Weights of a small transformer language model: 12 heads of 64, learned positions.
Each number is 128 + 32 x the weight over its row's rms, rounded and kept within 0 to 255. Layers, rows and columns count from 0. Numbers have three digits each. The size before them is the row's rms in percent of the matrix's.

# up: layer 2 MLP up, 3072x768, rms 0.0388, rows 1618-1686, columns 0-95
# down: layer 2 MLP down (transposed), 3072x768, rms 0.0315, rows 1618-1686, columns 0-95
up1618 091:135134042221131072187149069131161155255197127106122085080076149157119133106121059148150141138148103145137151131078159133154098102127145130195072101125175119105144171100155133119098132119063113141190117193110164164089131156148103127069151124116129163184161136135080134177141114160125121091
down1618 087:101153161162143104113170151092179068083164070096124093164091117062145125133156095176141078081046156118128108115101112107132086159178155149167130138050103084138078198106167137129022050160135127058169148099140142078189104112142136151158065104168155145144109058106145095124121199084140134132
up1619 095:129115111071085145154134142102137077125118116169135113128075088174103056126124151150160154160141142144143138158107112122156163097164120118099102092147158147182159158141138147142136158081081165158108086110111101163159135118052091132129200095107105162090080133159104143130150102125142118112
down1619 099:131175092160148104172165115136156091128143091139116119173127144090173193191154182146149103091150113115139140089094118140113078099156126156129177154064142137149154151166136155112136137140135117171150122106123108072139163240131139143156123146100116094100118120124073133175167136179126141154
up1620 093:153110156102094114164119201099142134175143140142071147075149124093088134135167116103113104074140127163101100129080073170102142142142121154174113134119176055118113150135109166129203120140152102112143150112179074133077223103184091140148095108061176076132161155132110113093135118100140135141
down1620 109:146131132162140157149104159127163142102140123144097111111098188126081127077149111151110126084161116132086147166075085122112072118117127129169120121115164138167186143111147177136177130125103102128194110142140127090119162136135123095137134111163121116170154118160132143076101072114094068121
up1621 094:112082118168116161137119142113132110187143135209095111154143100146143163058177235069129099141170132132131093083134118092105188152134136101126138144105191166163104204123079122110159141141129099123138156069093141101125112159124056101168202137087108176139128047090149080144113120153121127166
down1621 097:129156154095055146158128170086143088087066181142045116106141163111140099174140131133182180152178054106136126144163105081063141081083095135139119108148173127099126103168116123141139151094098110128107120122128125155151135122060110070101088148033099089124109095109112080175112120156136127151
up1622 100:206088082163118164109133138109160140122134093097158117077113123085134108110133096219119149114161131107065138136152159101137085115095103102106126118107129119132162188140110159124110081163141183141109111147092113170113118188151145089112088145161080075114174160124177138139117178091163110133
down1622 095:095150141125166154079128091080141054135133099186094131084179067162145104129171149152083097151179113184094101136086126128104081061147118102170166116167190143187102114152143173182144107156106151108138165073121103109171062148111141140152096121116123122161128151135093125097071097097128147134
up1623 093:111114096125080040099128172077114123153187134220130120107186154165099142101150145147126130117134155156148130140119120131135110111122122099118125070143106059106154148146182095167099158090144109094126182124086117137096081155143141094151150074162146059083146110145142178105130047145142137169
down1623 083:166074155159164088067134107154134186113160146174096095146116172117132126185130037098117150076145117122147111135104096062080114134110150161089144116106067110159191094106112092090151118127136091125110130166108119111101124171173161106143142150162100132166169125129106112110129162103141116112
up1624 105:080127117101167114149119113129160168134109166153174122158172185114145057150096140142094165109182125144045090106145180133177116163160139148093161074061122176084170123107081147140133089115119152147138030118150088097100105156152125136127149152131166177115026108147118128111155089147133141124
down1624 113:121092150057145112172104188208107150122108113096193134107084109145145086146126035121108138107161148124092167180176125154111127075120161117147107132118118131116104128220150101070116084075132175177125134148111153098157091138161110116052117189132136087144136144120082134096116102158099095108
up1625 096:100086077156135143135119113120122143089072160176117123124174131165150103120167127120148098135144148125062108119148093168132117151114110091128142122121092135168073165065135144137158149135106144182103182147111083111122090104125101108129136111092136167155115149100139123077126152098131099165
down1625 095:102171114108147144111116136112171159172113140146191148099076117102136137144103170096183099146126132103188116137153184189123145076094182111147088116151157146192114119128082133128121135143100119172119112118157072182127070156114114137196123154083110152159064194117137078153120145081138128147
up1626 095:189113165061114117209128135133128150144096093141111117107056088119144147126144134135073166184140085162117103087115123142119119100125124167168109180129159103122167141098159110161104165153086200097151143125080114144093129141059138116148109104159130081097154112145104121111109135217112122146
down1626 098:095153160128191093127112117144141135120108152200125128140108122146166186089168147160135099184115115133152139149157158152144118146090155091068105126118141118168121157145170134054162084152198183093127122192144127121138148142120121158170069096136158121155065185147066140123110176117109096159
up1627 097:079130155135158069151102144120136042185092057109090126138116139092154137147102129079151145102200127145133069132125151038187074178076125136179186133140130106101116162078193143098164169100170161039081077151142132128066162129162099127096163047170162151097082162179117093150127071154096136100
down1627 090:141173071117113095074120166142126140080153111114129116114121161164082094118141065141110154149073131138123141165108169137096207132147072114131099147179141198093106108108107121109134152123103130114112100095121162121131119107117103211154080119182131062134107133115096132210132083124151132119
up1628 101:118111103087147170135142154095171089108156172121141081134130105109142124120137126190139107132142181202111144106170127083146184058123119108114146156139128176187136142106103138164150076095077146139153132116175129087184063121214111078103145079165135171106176161140081158120110135153155087122
down1628 097:101189079143142185088104126148130056107169169063104138143123143181111200170103176125163159125146155091127068110148129143114138112160082142165045129140102079121114099169096123185100153101150129156106067150095129146156183131190132107177107083118095107148144188161091138130135053117136193054
up1629 096:140128163152101095167084100134094156107152092145087146130109141142113113143159110163128162104195131186127154156075140152137135157118099029165134111183121151084111127149067124159172109167234120120076051149082137112122124062143119117133138135106159105133166119108141140144118143041130105123
down1629 091:161117172124122106109176139172104165126186133197211168225153144134154136146137141127151132164107132072111165194161132138112168134120112121134139162081045159111161150117146157100175145154103131125026146127096105093143103102174077113166175127152182110195123127107142155099140133155121093110
up1630 097:196146193060147118241097182137132188114085115128085132126208129089185097137142130116118142099137113093072075052141155154141187201141148142103130115164156103118151148131143149143081172136082175105175200128114089076076113091066132106074165186113114087171095103155123115070135145159060129130
down1630 085:140194152125131131144111114109103117129143134128150151080114122136156089100164142087160109144063097110115106099162140167151149110125114115157185152061111115129160185173043068100064127093158108080143086104129107157109125141129165173073154147097125177105117111128186125077094154099115114111
up1631 105:130170152101151103171081224120144131114143136160097116117090095055143073147177130145155167164104132089109070104106096099095159167122087157084130129126134101181139166129160124178120135154094144060120099088107134151142121166082144099140155064104078143145081109095124147095183158105100138161
down1631 109:126099176092132137140127147166165091173152085101058133166140099154104142099069141126171125144138120095127078097163144140052123113135187114093169146110137149182125160130161127095117094128132165101162118083131107134110138152137118132213165161158122120144071125134124162087142141195157127081
up1632 088:213139119086138150115121176144129160167202127156159127157089151173160102143130160250085145137124128160171125132123103167101145089174149136105186123101115170074127171098129156168180048136142151158096129094129118077163108109153153150116147117128158100151132164150129111144104088137122136131
down1632 090:111128104161117093121142141142094131053143151181133120122143094118131113080135163128168100167146146120054155133115126100151141204107113181142148160116112079108168135138149150130083160255149123100086150130074180155066142191190113154127184127191106187126155124144080165176108090161112087120
up1633 144:079099178101134164107071065164157112143178121184108109155111140141177130107182120166088159134151133088152125076123099097108170148133069134089106159146173144174102181119141141141114171100096119117116137089151140088130123098176126095130184111136138103126148072156124068097121151127108124093
down1633 133:072084176150139126043143109080117137147148134157149141147162108207143139109114116155096110154162076091124156118120153123135114151087076142124143132106116128130134120166132116139148103121128155087129128121179116145128180114117138120123108087088109103131115112144145055132133128146106123123
up1634 091:135090204168175161143115092100129121158140163176137087086154144157153093137106106244116165153138115086164143157175095121116166096122179099178130055169118162183142138139102141145069109121068165204126121136127083104111153104083136133156124119126169140141115093113105045133114178194083075105
down1634 091:118137112147192105173139132120127142101106161130119109185130139111115165167088115096094171088092143113124157146103119095145095117140127128148134122172098143127123163106189159110154089109168069040165094096149138117111122114158111183105121132089106043107101131100144161131141123093167167117
up1635 123:112127133087106084182133158042134139165172089184114139099135081088100138096146133182126111099141180151157086195153156175087171107072128140143176145116134147130091107079149162129115107142112180104134058129117022150151160078168126114128199138124113093145141162107127086165136113075176150149
down1635 180:088074125173090165118113168146144128140070182089108114095157150184084096059139083123158127053145089103119158161077113126038160058166157140164125138111129131157162080186111112066091191156132194074157141080150087134150144178151165103090093164130067099145113167131215152061078111175164090135
up1636 105:130111101122141136182079141134150155122152096134072132139153156139166096103172119185142104090135129129105121100087130151142183092091169200082136122184164130153082146082200182137173149145104114147106123085141083134064117097095119098131191149124135174112109183127145043053141080155101118092
down1636 105:115113134141091113101130126128065138186134121062157116118119161122132123119143144075165151107109128187164102133210159107127070117084132153097177130139165129136102146095139095138137116109143182153082101182130090133175123124080147068119109153147025119090079142107087134109084063072125122188
up1637 099:154094168043137139097163127178181093108134123099117114119073073140170230111129132160124132081114133146177139148109124078155112156124100108104181129131224132160101118077149157151186083183170184154187149093138124136133147169081161066134137101103116147111129085147110104153140138088082099193
down1637 093:155148128078181178177125127158113124144163093094118128199121135185180110150093167188134122119110130126134108132153126114133222160128120115055134134185073105148124109129128120134069152142156136093128071190080144121199184129142141144137092099127123161174119088117198121140098152110158089125
up1638 105:123136053139086099160135189152148087105098087157115126094111127111106097107139130154123133118191126106165074124087146124117091119071137129098124112179131105123173095126229115122179186152125126067113116114077109158098095148104112161152173109123136125107211124114089102121122140095122103055
down1638 103:136168115135108157155098138148091069129095101108152131101145114116089168106169157147132112114145126103139135110142137129170091096127166136044149093181039158093105152117105140056095113115123120141156094088138176135179141103118129096162197175135055129122123129140109156202130120040111126169
up1639 102:151137154112163140084089181157157156106176140137148127178069132126100090144112133151110142172149165135140099175161086104121105141131135156149116128107107127107085145132154137117148065152113177177177077130104123112098140101091085110082233093150112126107111144103084141221114123147117099151
down1639 098:137147071129103124155155115134154097121173141114154131111153120142136124102090120151156147058116102134074218097148138119111125137072157134163087089155043106216178122150130115168075105139123117089140170066143093144168126119125144131050114134168195104082127062124066093136122110207200125104
up1640 104:098102101093087119135167086106121115114194117132094138141163141163113049082228160108155143135142201096116142108142091108111132125165111103143137157075124156121115142090062154209119109065142142150088161128159131115095090133118109133126132130255171147134142196106176160141109086151131114135
down1640 103:105156147079084146122083214165103180157125106092125152128185134141115035115191148157175093146092075104103119104203175125092121120108145163110107141096127175142108091103118178168065128116037153160088139109139138181188112156116165164117143129123100101106088190100181158076055154176099160094
up1641 099:137065104149126141164117129121137153096143090098108089120126039154117093086124128152116147142199188108149147136103113096115160191170210108146137179125058084152149107117092118151141069102163108124151110132197170112144122120115118151120143151139100127126196142047090178134107125126173130113
down1641 090:150148139156158144137103134179138142112176135158107143126119089126093126148126107112143120104091094161109128088113150134109122164123099179110129053136153164111168114118167120153158134144181108092112196115089132136082133151124125117129183210127096077081192127116128096099125152121136119120
up1642 113:113112167176090158162056045148156136161203132177151154130158136123134115143147178163119146125174164119108137114136112119106127156135112135155175094161143155119147083128070152133091064090116086192096146102148150095077152129179124128136105191071096141155122078151141095123147114097146095118
down1642 116:084133088147083131087107062186170090134144164121127110086140163152080115087138107097156094109087170132166090085120117128158099164120084144142087085154094149103151146114116115127102144150147200176169127125123100089139112136127128123140106185049102103125197092113103136167142145066119159112
up1643 091:153109157174185167168105155166177133129153171153130107134181137143098120102161097167128116140142198131064146166092114151140190108153147085110125189099067140148092196123150117218163111157082146148138120131218106116119121093113087094137180144130168129085115180117167128091126122187152128142
down1643 089:134132051111209079057100144147122131136116118104159127146145066150076114121174123128103163095121100097110193133129148159080133161114129080106042089129120162179151130103132129121142116161081132110148061121091136133093147119142126109200105147125161130155139154117109123088114121149130137149
up1644 107:097153144103123099055116178087127148107107111154136148169136113090120136135201153106078096140153112077147037076131116151097187162145133157110129135108113140121190134139122124112091091152160171044121090136085127128112124171195123184186215145136093116180135113130087124148127109124099149103
down1644 112:095127084093164174130105098149102120090093121089116145155123124183098129152146104118174095152134134111162089122161114097053114137095120067169098053162123121142113127149122102142131108162110150134157119156125088138104153161145050151103086061126078105127130120138147096176137135158102174104
up1645 097:109134159103113125162149146131138094112119121166122114121179135101126084125135143085150147040101116143094069141115103150091172155148166114108165167129093146157123181094139106135168132116143132136101102130172122161078129139130142152152146095168153182154094118123117099108144047132143120162
down1645 097:188117072127220128075168097143146138143119166116096104136072161131095158098163124117077131164135143142127148117113134085129061135103122123154094129146179084111130086131101103106092126146136117105121152125111165092119140177136144149130082173099096149128187116125111142099162170128092089144
up1646 105:142124138117084123061098208118148192162149102132139088120087134113148152149134148157150173175115084151112171109183128216113117157073117072131187071145088115100097117082159124148140098127145161191158062086144115070137099082150099167154120127131092101111089068131076125089119099160112124129
down1646 107:126183105083081124123191118130160146152144153101129137117053144058165090180099138184146169113143217156103120148125112122100118154183124193130161197124160193158200133130105109119111094105112123141176152102072140173162146133169068124107162133061108126123133155095109148173117111158112063156
up1647 096:088115044090063133151138135072120200144092073112145171178085072113183115083143142080124135110157132186104128124149097130078074109186106101150139116110166107116096136103123148116126140141127082068136075061169102070151090140121139119089206172103097107104139178168158119091137118108126157054
down1647 097:146191185162172139135126124130145158218096120075113120044109199122177061100148037105125105121159130082114075116180142115090118137123088173086141107111052121147106100136145114071112193141078121097114164188160100116182155179127129083131136143099097174158167127139131190124158059110095054078
up1648 091:159142108114079150139131163126104149136127066138153083142066102074105102131169102134144128157133146136103146073095117168099122124075126097126158138169170164113162116155131132120145096087161119099098095086157134150097100102144123123101176071150141137109145129091171133087113118124089139079
down1648 088:112101137087144119116107091120109131086137149078164142174099106119089185115147133101134164128099099097130118173148078103131122154139118108105097091095109172070102087145113107108158052085151139106134105141108155116104135072165039140159122159105090124149180134137145132078111147084166104142
up1649 097:135080154168149100164116134099161135157178092159131115107086160160146141078149144158132167091171159178054083121137130158067126154141153094150152108101138140089129147095152129155149138071101225133157116136093093119117123094090092061083176134153119123130094096199098126087141125129165127128
down1649 117:129029140151128126132134134136131087162117067110134121166089097107173124099122146148070153112158143127082128188160120140148122087146090133119147161111203113236144115128088136146134028137070106127218130152132122124113129113091113127061162099131086127100193151125130118196140128141148119166
up1650 101:179151145186121095189128186123140116161135108146090154092124134128097132086132170140093112072157087150131092181089120136148108078155090088113130131154153089119134166143186099134127186182102130085075132137099084155020121094156119101161146143101051126126139122182161113093119176142130148090
down1650 101:137154114149069089111150101138129193138166168120103123128052119068121115174117109092136093119084128134101068189131116112073105146105159161138157108122157146152113114193136170079187115126098145074110141131095143106119161126129168134202152146117144175134155111130113126192123182084159116169
up1651 104:118159140101149126119095124083138122153096139116110121128201130127136157083151138150065146173149221140078176161162166106108157150146097120167137111093158147124204079079115123130212134155147119144139129155131132103140129137130094156158119152111113164107165150112152115174131096109198216162
down1651 106:098108048150151119093115145115171125126140181099109155099110066117132113188107133139146130096111105159146193112131131144096126129141121112165057083060137182104098111095147133041086099142089098100188094198201140117144150100123096049127089124062172102125139181094173120150078069087129131177
up1652 091:138114124105127116156103154140136077127097102154127097147090129109133125100091138054148163108129087151161024192191142132135151125110094120069164106100167113147142148168131145101127161141201128072130087091101123104128121117061124104213192105179112123134070108113132144218196138145138072131
down1652 087:112141146134138100124124084141139136129135150137150129139172112102065099181185099112098089107144084129108157076161104154088126091211129109143136122124117177093132123153117122121087135148106102127131122167118175100129123144106180244104149125162059141124105150134157094109123138135137121170
up1653 119:155116107105094130129134150170169142138050100163101142131148111118160113062130135120116098086157158084122149155103128086108140180149150167163100121141154142157197125140116164139177048131120131134100149112174050079104103125100128107148148108195169192144134138137154041141147132116107157132
down1653 095:141152129128145162157083138118103098158126175184153140133083102154087080109123099156108132118175140113102131125104135127123094137133085145074191147079117139107128159141126134106147123093130171120122104094157119081159097168134105119185117112110136114176114107156148152133106098121152156130
up1654 092:113131068124198094134166159117116115185131128186090095097112137113127152138108172135111172158205143055127109157149127102148110099170193146179080094149123105109144112115177165110125142129167144129097112106087135134144120131161042110084143076184146104117140148165088147205118152161144125146
down1654 085:138144142140134154186160106119083106150107133139149093130096091056137097165097110133113108171134112139124102142151099125098128067109072162135104137143153078094129175129155121124126116136077060103110180075091118211124107162109151104158122104142132099071130187138096125138138087102083133108
up1655 100:125114134139180117101127087153175088108119098107127136107095132106161129145127124150138167085130107083081115151079147080176136167075136133093127086125163132137120183147139147107110073159141156140185109140085166123069120175101133075149132169175127095087103167143158068179157138144120110151
down1655 095:073089153214173139129106196078131106128123122107143122199165083178110096086173147128113101124109140141185139127142137129118135082140160150150084146138161086143103130150120145139177097161136140130165095142171113134150118135152134093108049110136146113204140078112131164068110062162104079134
up1656 078:144180122121116153109183099081133113115138098114158130149074136126222088144132160097123094132157155192159163111166156148115127111092125164127184151122151190175063150084080130133126089139120135140157103042121102076084199081138117124147175125165093155166125087103095079109146096131129107096
down1656 079:120129147184128120129096142151111087078070096104131081123156152119151130058126083135169151121094153086144134123163099149153068121089133181144122141133160111131098128095135115182064130144127162096152122113083159093138109152089146104136103175088163157152105079149117042154122083149087107090
up1657 095:186125070189151157176128109080142188106163099130137137096103167157054179098099143120165145074163209113082125214151150130168130140130174132159098085148100125106065150132146139128107194129187134198127117176160145048092136125099133084091147123143145124112108106102153153068127149136168047088
down1657 096:126106165111111097117155144126123075083114127161114112194179150104122173117170085114114134119140157112159107116099046105115137156100077148182171144124109160165100070050090129140165089158114101102118101148083115132166139127143138133143131133122060124118103151131162120165114131137047184205
up1658 095:132121169107142144177108212113107087104159136110082137138081073136163089103137109152106157081124137089159123131145144137094155140115158104091093194103159091110170134095084109158083150080147097129111085123146140121115150083131137079137147125142150124154180141105099144176146118154089093108
down1658 093:107136103114124138149129191182114124153156179087115143098064159087097096097146088163116084143092162111115190174225161115164107111121153157119068139050116156073120173103159104173084121141138101201164094150188110109155138082109137128138117162124093187105099104091177137112127074142079148135
up1659 112:090135112112204130152121142137101088133116145148137148120139103057159101105189113143153167126182162074131098109167144092177131202124151105138123141126126098115169177136171117134130115116086106085136064186146116114135127138162162067105116138166135087111113171119107121163117128153137139163
down1659 132:126192125114137155166117130101111155107199143135125107132129113153096151132172142140111119062174101183146139067163142080143140143135215143146157114155065146129160158155127127126133102121126094121155146064181150134125164134208097125120085090147057082131149106132127187089135137123104169175
up1660 107:136115076106082104100126101069144050173155110181170127072130078106087159125156129159097075146193132122153107141098113114163104156161101122159111149128107087163152183141103144160162152140100143106203140171179125090104138119092133127165100122095110105121150109128065055111108107140136104124
down1660 091:158116087193145160070128092157157103092096110141128147103094084093113126118107166101215110097110120116073131118122072143114106131130147134132127099176135144116104148119103137096114112118133131150140116123162113134097116145127122106087116152132169088112158103104129124149151120122188148129
up1661 100:060099117089155132135105180088159165093182114155103106122187051068170164112077123155099135093166177091137130167158128145140162125132119085116060151151177135213111185124118137160136088094086122146094124157110094082113156119135155126176201152145164133158114027172096156125113084154136158119
down1661 100:117068122098116108080121141097146121186084178036100123073131130092173196158158068147102140120139126096106139132169107190139170140124108114158194194126168094128121178124125162193146149116139151088109123091152175109095150115183162095146109153131213097106172131137088095106101106109162140102
up1662 097:131087073151134099183161177028131147163148095183130136127120121098157124140118146128147155132175149103137134112128163143126158138145132037161137080104141116111088116145064103165141138081085178083127128140094111096136104122105095098147075108137185142092116126130115145174167093152127124128
down1662 090:122101101109118147109167103114075176133176089074136110147142126066095018069105122131136127136098155089136130153149140122140085170124073155153113094115130124149173097149095147125144088119130132110131115205149167087128091130168144105131143138182163124089167074136141178130099085100098136205
up1663 093:086110148172129142129128145136093088139162065096084118112090111139136140106162124205126099096168178134128114114104124102138154142075207117136134154142103062108125144074131153144079079101151101094093126129122137133103193143166105114128189084165161121140162094144101133154130171099131126120
down1663 092:113113143134103130184117139121125120135157120160092127076175117144090064185122151112081090135063152177170178100086112144137118154110173105111107136088135108179132143137191096176122157112101151109062075121173131184088113180166155125100089150099145167110139159095160082094131113114091170101
up1664 108:175085206113140129059110209117136124132134113150068094158112122159158144082146134151171183120089165104110142129071120109153124142161136100132101157093124058101116175094166108156112168125102148115122146118111129150107179157006098045124151129123055102142113147152132066160136165099144144154
down1664 109:119076057119121120119145094084144101148099169092118124122142145142065077115143085158179122129076181114156118160119149116149120137146112148092088185109133111129082055148149150143167171106117115128107085095127160099126085113071114070167044136093136110115142080119183096126131140118154146082
up1665 149:150144195093181126127024130119123120121123109128068138144122118134151138122143100096102146120150114134139079146119129114103130159120104118111163111119148098133175099076123135189196098091185205119174118121137132152123145091150110129121139115129074115155066116128097093120128111113130138128
down1665 126:108160125117151125177110168129139066099112102147148132127098129097153109156108066123146108118117153123088169156142067142130121107185152128208098127108071121164138163126089153155174103148106094096143119111121084114130132138108165166131149122149106137136115163116134114158100084119118086151
up1666 102:147110112134151168122124135137109090166114128126124133114124090102133159135151108101120146181145110091149136161160167137150163087118125147166081068126128126112124097134168124128120125097057146132153100071071120194044153137125070075142188192099114162107118134137071140087096145093133132111
down1666 099:145111146159170098120138145111083153149152090125152136105123122110104154048129084140143178095142182175108112151167038103134092111131060145188162168102126211159067128134161120097137187102166157106122122136140113115147127118156158185140143134148122106121102121123082109130097098086144099153
up1667 122:135130118115173110088125137157143084134133090158138141113150139088143073111126110139136112074136135094103117150142170124204103170104167091130114164098113109102205150102109183166105099110090098089132103175149129161128121101140131120118113134146105092127101173121130121166148147106121128112
down1667 117:195142148149115190127132121140117161111147177124159136062087161170116159103155134116105119088154123166115122127129087139115128181112184130089113108138083205149129166135166108138111158156116106171080151117152172104130137106131112085125150133071130176171167112112150157098123115170144126123
up1668 087:122044128126144121183084157122129092135151117105072153084017101108140174109181148177099197102108112111090104141149174195147173119106075146152123081153166150106170168117121162139153078078126166117120112132044102086110126127108107155065177158145113130114130125134100115186123165173115109169
down1668 096:093063156132106160157065116073098149179151102118073122103097097144122121088167128110117141108172079116082055183194132136129086134120114093170149131139179108152192107109131135152177155113129193147162132076099143140087142133101087102068150172151126147123122131157091073168104117137117120118
up1669 092:104123167138160174118106081148120158133091134124124121171183151041129157144091117142132189077203092127081073118085198140060103161126099195106190104094145095108166106128109089147104188169169164104115110141167135118110101101110123138120138177187129158150082106169105147130143209160045033133
down1669 092:117102128110178144058130152099136145125194170144184136103100088151157095106120098105121073104142138201121142142134125151181129109105106145094126105178076153087102109085082094129102074126110070083145131157135172148136124149153168142117079156137093126176123174117165194119097166083072173089
up1670 114:117150139105172119092069107178144166113158171137122110170134133222146126127115170083152162148108123158123140163134095137161147134145098106177159099152142130109108075158160158107161088101159116110134104081146073141103144106117150093154122107146105128121128133139078062163138165068179122151
down1670 115:154099124189178102118137142131127130154144103139145111166107158145106143150078090172074198160156090151103108134109126136110133076161111185159120114143072069182130124077101162088108049129123110185128135129120155145103083141082122150161132114207129150112171182157142089151143156114155124159
up1671 106:120098182094176128086108125096169067145104087117138103140145134082180144106123114128155081122126078083155107077159092091089102062085131137121145171096112097182059133135166118164169140119109139107135122115126079148108106112114126118072161128138058063122176139159106154081138152097143075144
down1671 103:138075094136119077134138136097125123070162124103104090163144168134122142161124086110159139166120158126055111058163152114150137101081102171095088161138091122165156197148100121121141101089113168121143116100119157157096146124092187141094099097114110167135098165110093120153139129152123123153
up1672 097:115158135099142188153123174087123094127118137203138117059196099100250118141188163155124133140128184164189100083153150171182078132125125178177160090121101144091127169091141122146131142139115126081171104147091126082102173147141118106119154144097113107202088113131039117128143108136107123141
down1672 099:174124154123163138137165073068127141120078112115130121114106112146079096108085081077161161091146165148157136137117161123049164114165139101153059151189061173117088077167145145153153158147136100110124151181142136108129154112110134128123173120115103118113159072105118157100143096113165149057
up1673 100:126119085149109139115066155103160104130195073150093114135114100179133118126097124191115152156129211109125133079091086084075203149180135183123092145165085131130098118063064169160138076058148123111123067069181120073108160143080119140106149122140129150159065076086154122125109123117122179153
down1673 081:128098091112111169153107167099113134153123142147119097143108109137101155113129168129131110120137123132156154152072129117100132150151123152143143165098122122127125067121087132139144152094094150119130105098117091101125182105106095108107134121131108122120129136098103148116142145123149120083
up1674 091:100091172154167167132111084147116125080091119192055137111157106086194090148141187125088137079145113126131161095104147167090160108152143144154145087170123132133156097112133098157131119138105172130094107097130118128145130109115075131160118085116138083122116093082104112123105131112147099093
down1674 111:125130155074207088180117164096180082098140094173099161093074116108127106135128133141179146143130127170142113128137114189129115081096107130102094136127150099103109167116123122188166132143101163154125089097049092146101165141138111097124170166185137125099112153143133126124116137105140113092
up1675 089:125138100129158079148154124128139123109097134132099095133156094146110081143156107158114186183153140133155121088120133176105135107153188041135118098196089171063148135157160123105145165097148092124201158092128143186108153087149119148083146069110128073075160112077114101082145070129172146094
down1675 088:087079171074106189114070118077100223078126129153146124163128180138173161126090127155111093108114129119094117148122110136177177197135100161189114102073105084165028146116100112106152125162133134178112084143152141080106147100120180096104092128105114177153151115158131182136114135106059110147
up1676 112:141113138136104117111060130129109133081148077136078158104152045141204167132203139134143123061138162101089119154077067161142143167060138140124139137115151160138127170099098179141145140087160122147133117126166123092170085057153120126133105062192090131098151115162156116176125165157186152112
down1676 137:112078081120151094130110130119123115158129131146112133119155085136147098098117137196117155144116113097121166170137058110160102056123131088175147151161177126199163171138132132163174149088110114150076155145189135114148145141180150150082177110165082129158135119093080146155153147086119110095
up1677 101:114129163158137113102099108161102103131179144095133139087161163131171198102137135127123106099103155124129122173155120161115154111109186117113185131153131113148130092146138131103127103151114067073113104140146113153139106076141159148113149103156154064137046149188144146165152135161169155138
down1677 100:117143062054106055111108112148166161116083119151136123124174097169127147154167152174102102182097112101148151123126156173160138110074112109210078134162124122033047124188164130136115139137157097118088128147153155102108075195153164085137110144143128108120062117085153130135155138125083134128
up1678 085:165137153152127144178113111142200109118096109119123141103160071159140155130203168149124166099140168099100136129140149110156186110108084192113120159132170181116158182097096150123144141071155157156165107124152111095087084189075100113161106174160118107129105164117156112189136130126178140099
down1678 112:185144116163100135197092171090152084136116153108113120145094175085130162084157083129111110088182166137116080144086150130148093114117130128096120136177098137147156124091160153163122127116151142119142131183114143155144142157132107064076123142177086123112136127116130107121132190108123103121
up1679 093:168137146088124155142125160053087116157138090100015115168123072130154146130131114125137135102108153135160139127139061074108145173094133109177121178068208130125118162096103153149133095153119116120099139105140114087102136119139085079144108079101183073108178126124120112180123212084117128140
down1679 099:156145117058113099173122130115160138090116081069107141128124130156115161092136114138162122087158090104179146146133074115159116097151109134145052131127150124151133138115092115111100053137106104171131137116130166140102051119107153093105093163107076133123102144086169185097140090104128187127
up1680 095:095122110164097154130083134129177124139125072113117149161153102114112191066130189094136076114115132145137134130132099109224108094144130125106143149155103152109111141162105150117224187121165099120166106103136121129107159158088108125102200162127094121143120081096143074101124096208078108109
down1680 103:130146145185157137119101105082152137113183171111121138094091175128123094105143181115078146095138046062096091101145136137123138146147130122109154133073120110113125120151178106177125187138112151155114133089116117137132056142133131090161115100152164092118101174115156173155131179138141100097
up1681 092:157124076105129095109099060100129135117111146147116113197193084109126144117161137150066187158117140126086098083088190154187115155110102115118070106066131121103153168107124147165087161140161126145143131111102118095111162062093088060124156155139151133127089107125098132093069171097156077158
down1681 120:182060081111169115119079099095151098132171088107095160099122126137141159120124137092080222068094151145077149140073144090098149164144075161164127168118123125103165159123126148159127113070106141210154091133115119083107176072106129072138122124156139104140157071201116115151083119135212081084
up1682 097:123127141172158080188086127156098088110136088131077078093129123147120140132169160105105175130134090157138072086112104097100148161140145117082084164120092141079168186114158153120177152157183134131118091115108104121101175171133115094106100126134133124114151126109145149171119124102118093134
down1682 096:113106085144183106131161146177096134061159101101121127124137173111174114122106132129095156116164063094105096199105094128118114196098093091124160104121134097133156162182208104122168113159112210124107117144153098174055137169106054073125081193123131141139193144143132098147131126101049103145
up1683 097:137151119168121063177105096180097106112195102152109149088062145153156167133115154149090255136137197078127133153099190137129080125153114184125155145061108163071159115140119188132143150096184143150105049105102136153149142127109120132133105071156090134138161107075098126158126160093148162127
down1683 097:164148157098139112106099196121105125078146083107056161129140092101135124160105123147078163179091153134141091158138165109190095107094123122105195119152168144126175156145118113092084110128187137130178218164128127141098104125086127118149171140157159128222104082134122124085140125115105134143
up1684 094:089153167165106092145139103144097169095101095127147128132200081163082087119140151103097086108134079121119099122108149123129147183121177119127177142208154138168112141159069114112152150116095121128089147101144126129128073085109092147144104082130104114109122137074137189126165066071155104089
down1684 092:068168084141129155114071094127170191197095109083160121148188143186074149139182091108132165115056132084133067124117131173169147141110088128135136148120184155101150051085106097102116110129177138103068116097168133099118080158128101152181112108117060122093143142122123147203071090163145166144
up1685 091:102124156138131115124156133176104135152190109213051109115078149181155114098188147230111125095151134104094097039181097147146114165104102073102168085137139100128167209116193149193129067071102144125148115111175122087077130120130113070126129177111131128134129092137108093071082118121098120164
down1685 113:168146188192110082139106173095143064212124163133087138125123095064108151148189097134112087084120134127110094039097184140122082141108154116145121105167118077152139144093147116076103123071087160148126097114122086121120111159081047154149122158101154123154113125126081127131142128074165149139
up1686 145:140112166146157085139126168122116137126146064131162129110088128066138101128143155199127153141127126153141076158173130162172126125149164104147133165165194147099123106106078148208121164154168181185162102122112097089077098081173110150132119123126119123072110114128134130143145135150135180140
down1686 181:182135138159180112095121218155115122185140142112174130140099169124176150194131070155166118096154106172148193129113095087184103107118153123105103045097106097140080154121102123144143111131046098115102134155138146159140132132099110106170176110132141133079116132106109172079133157071139147129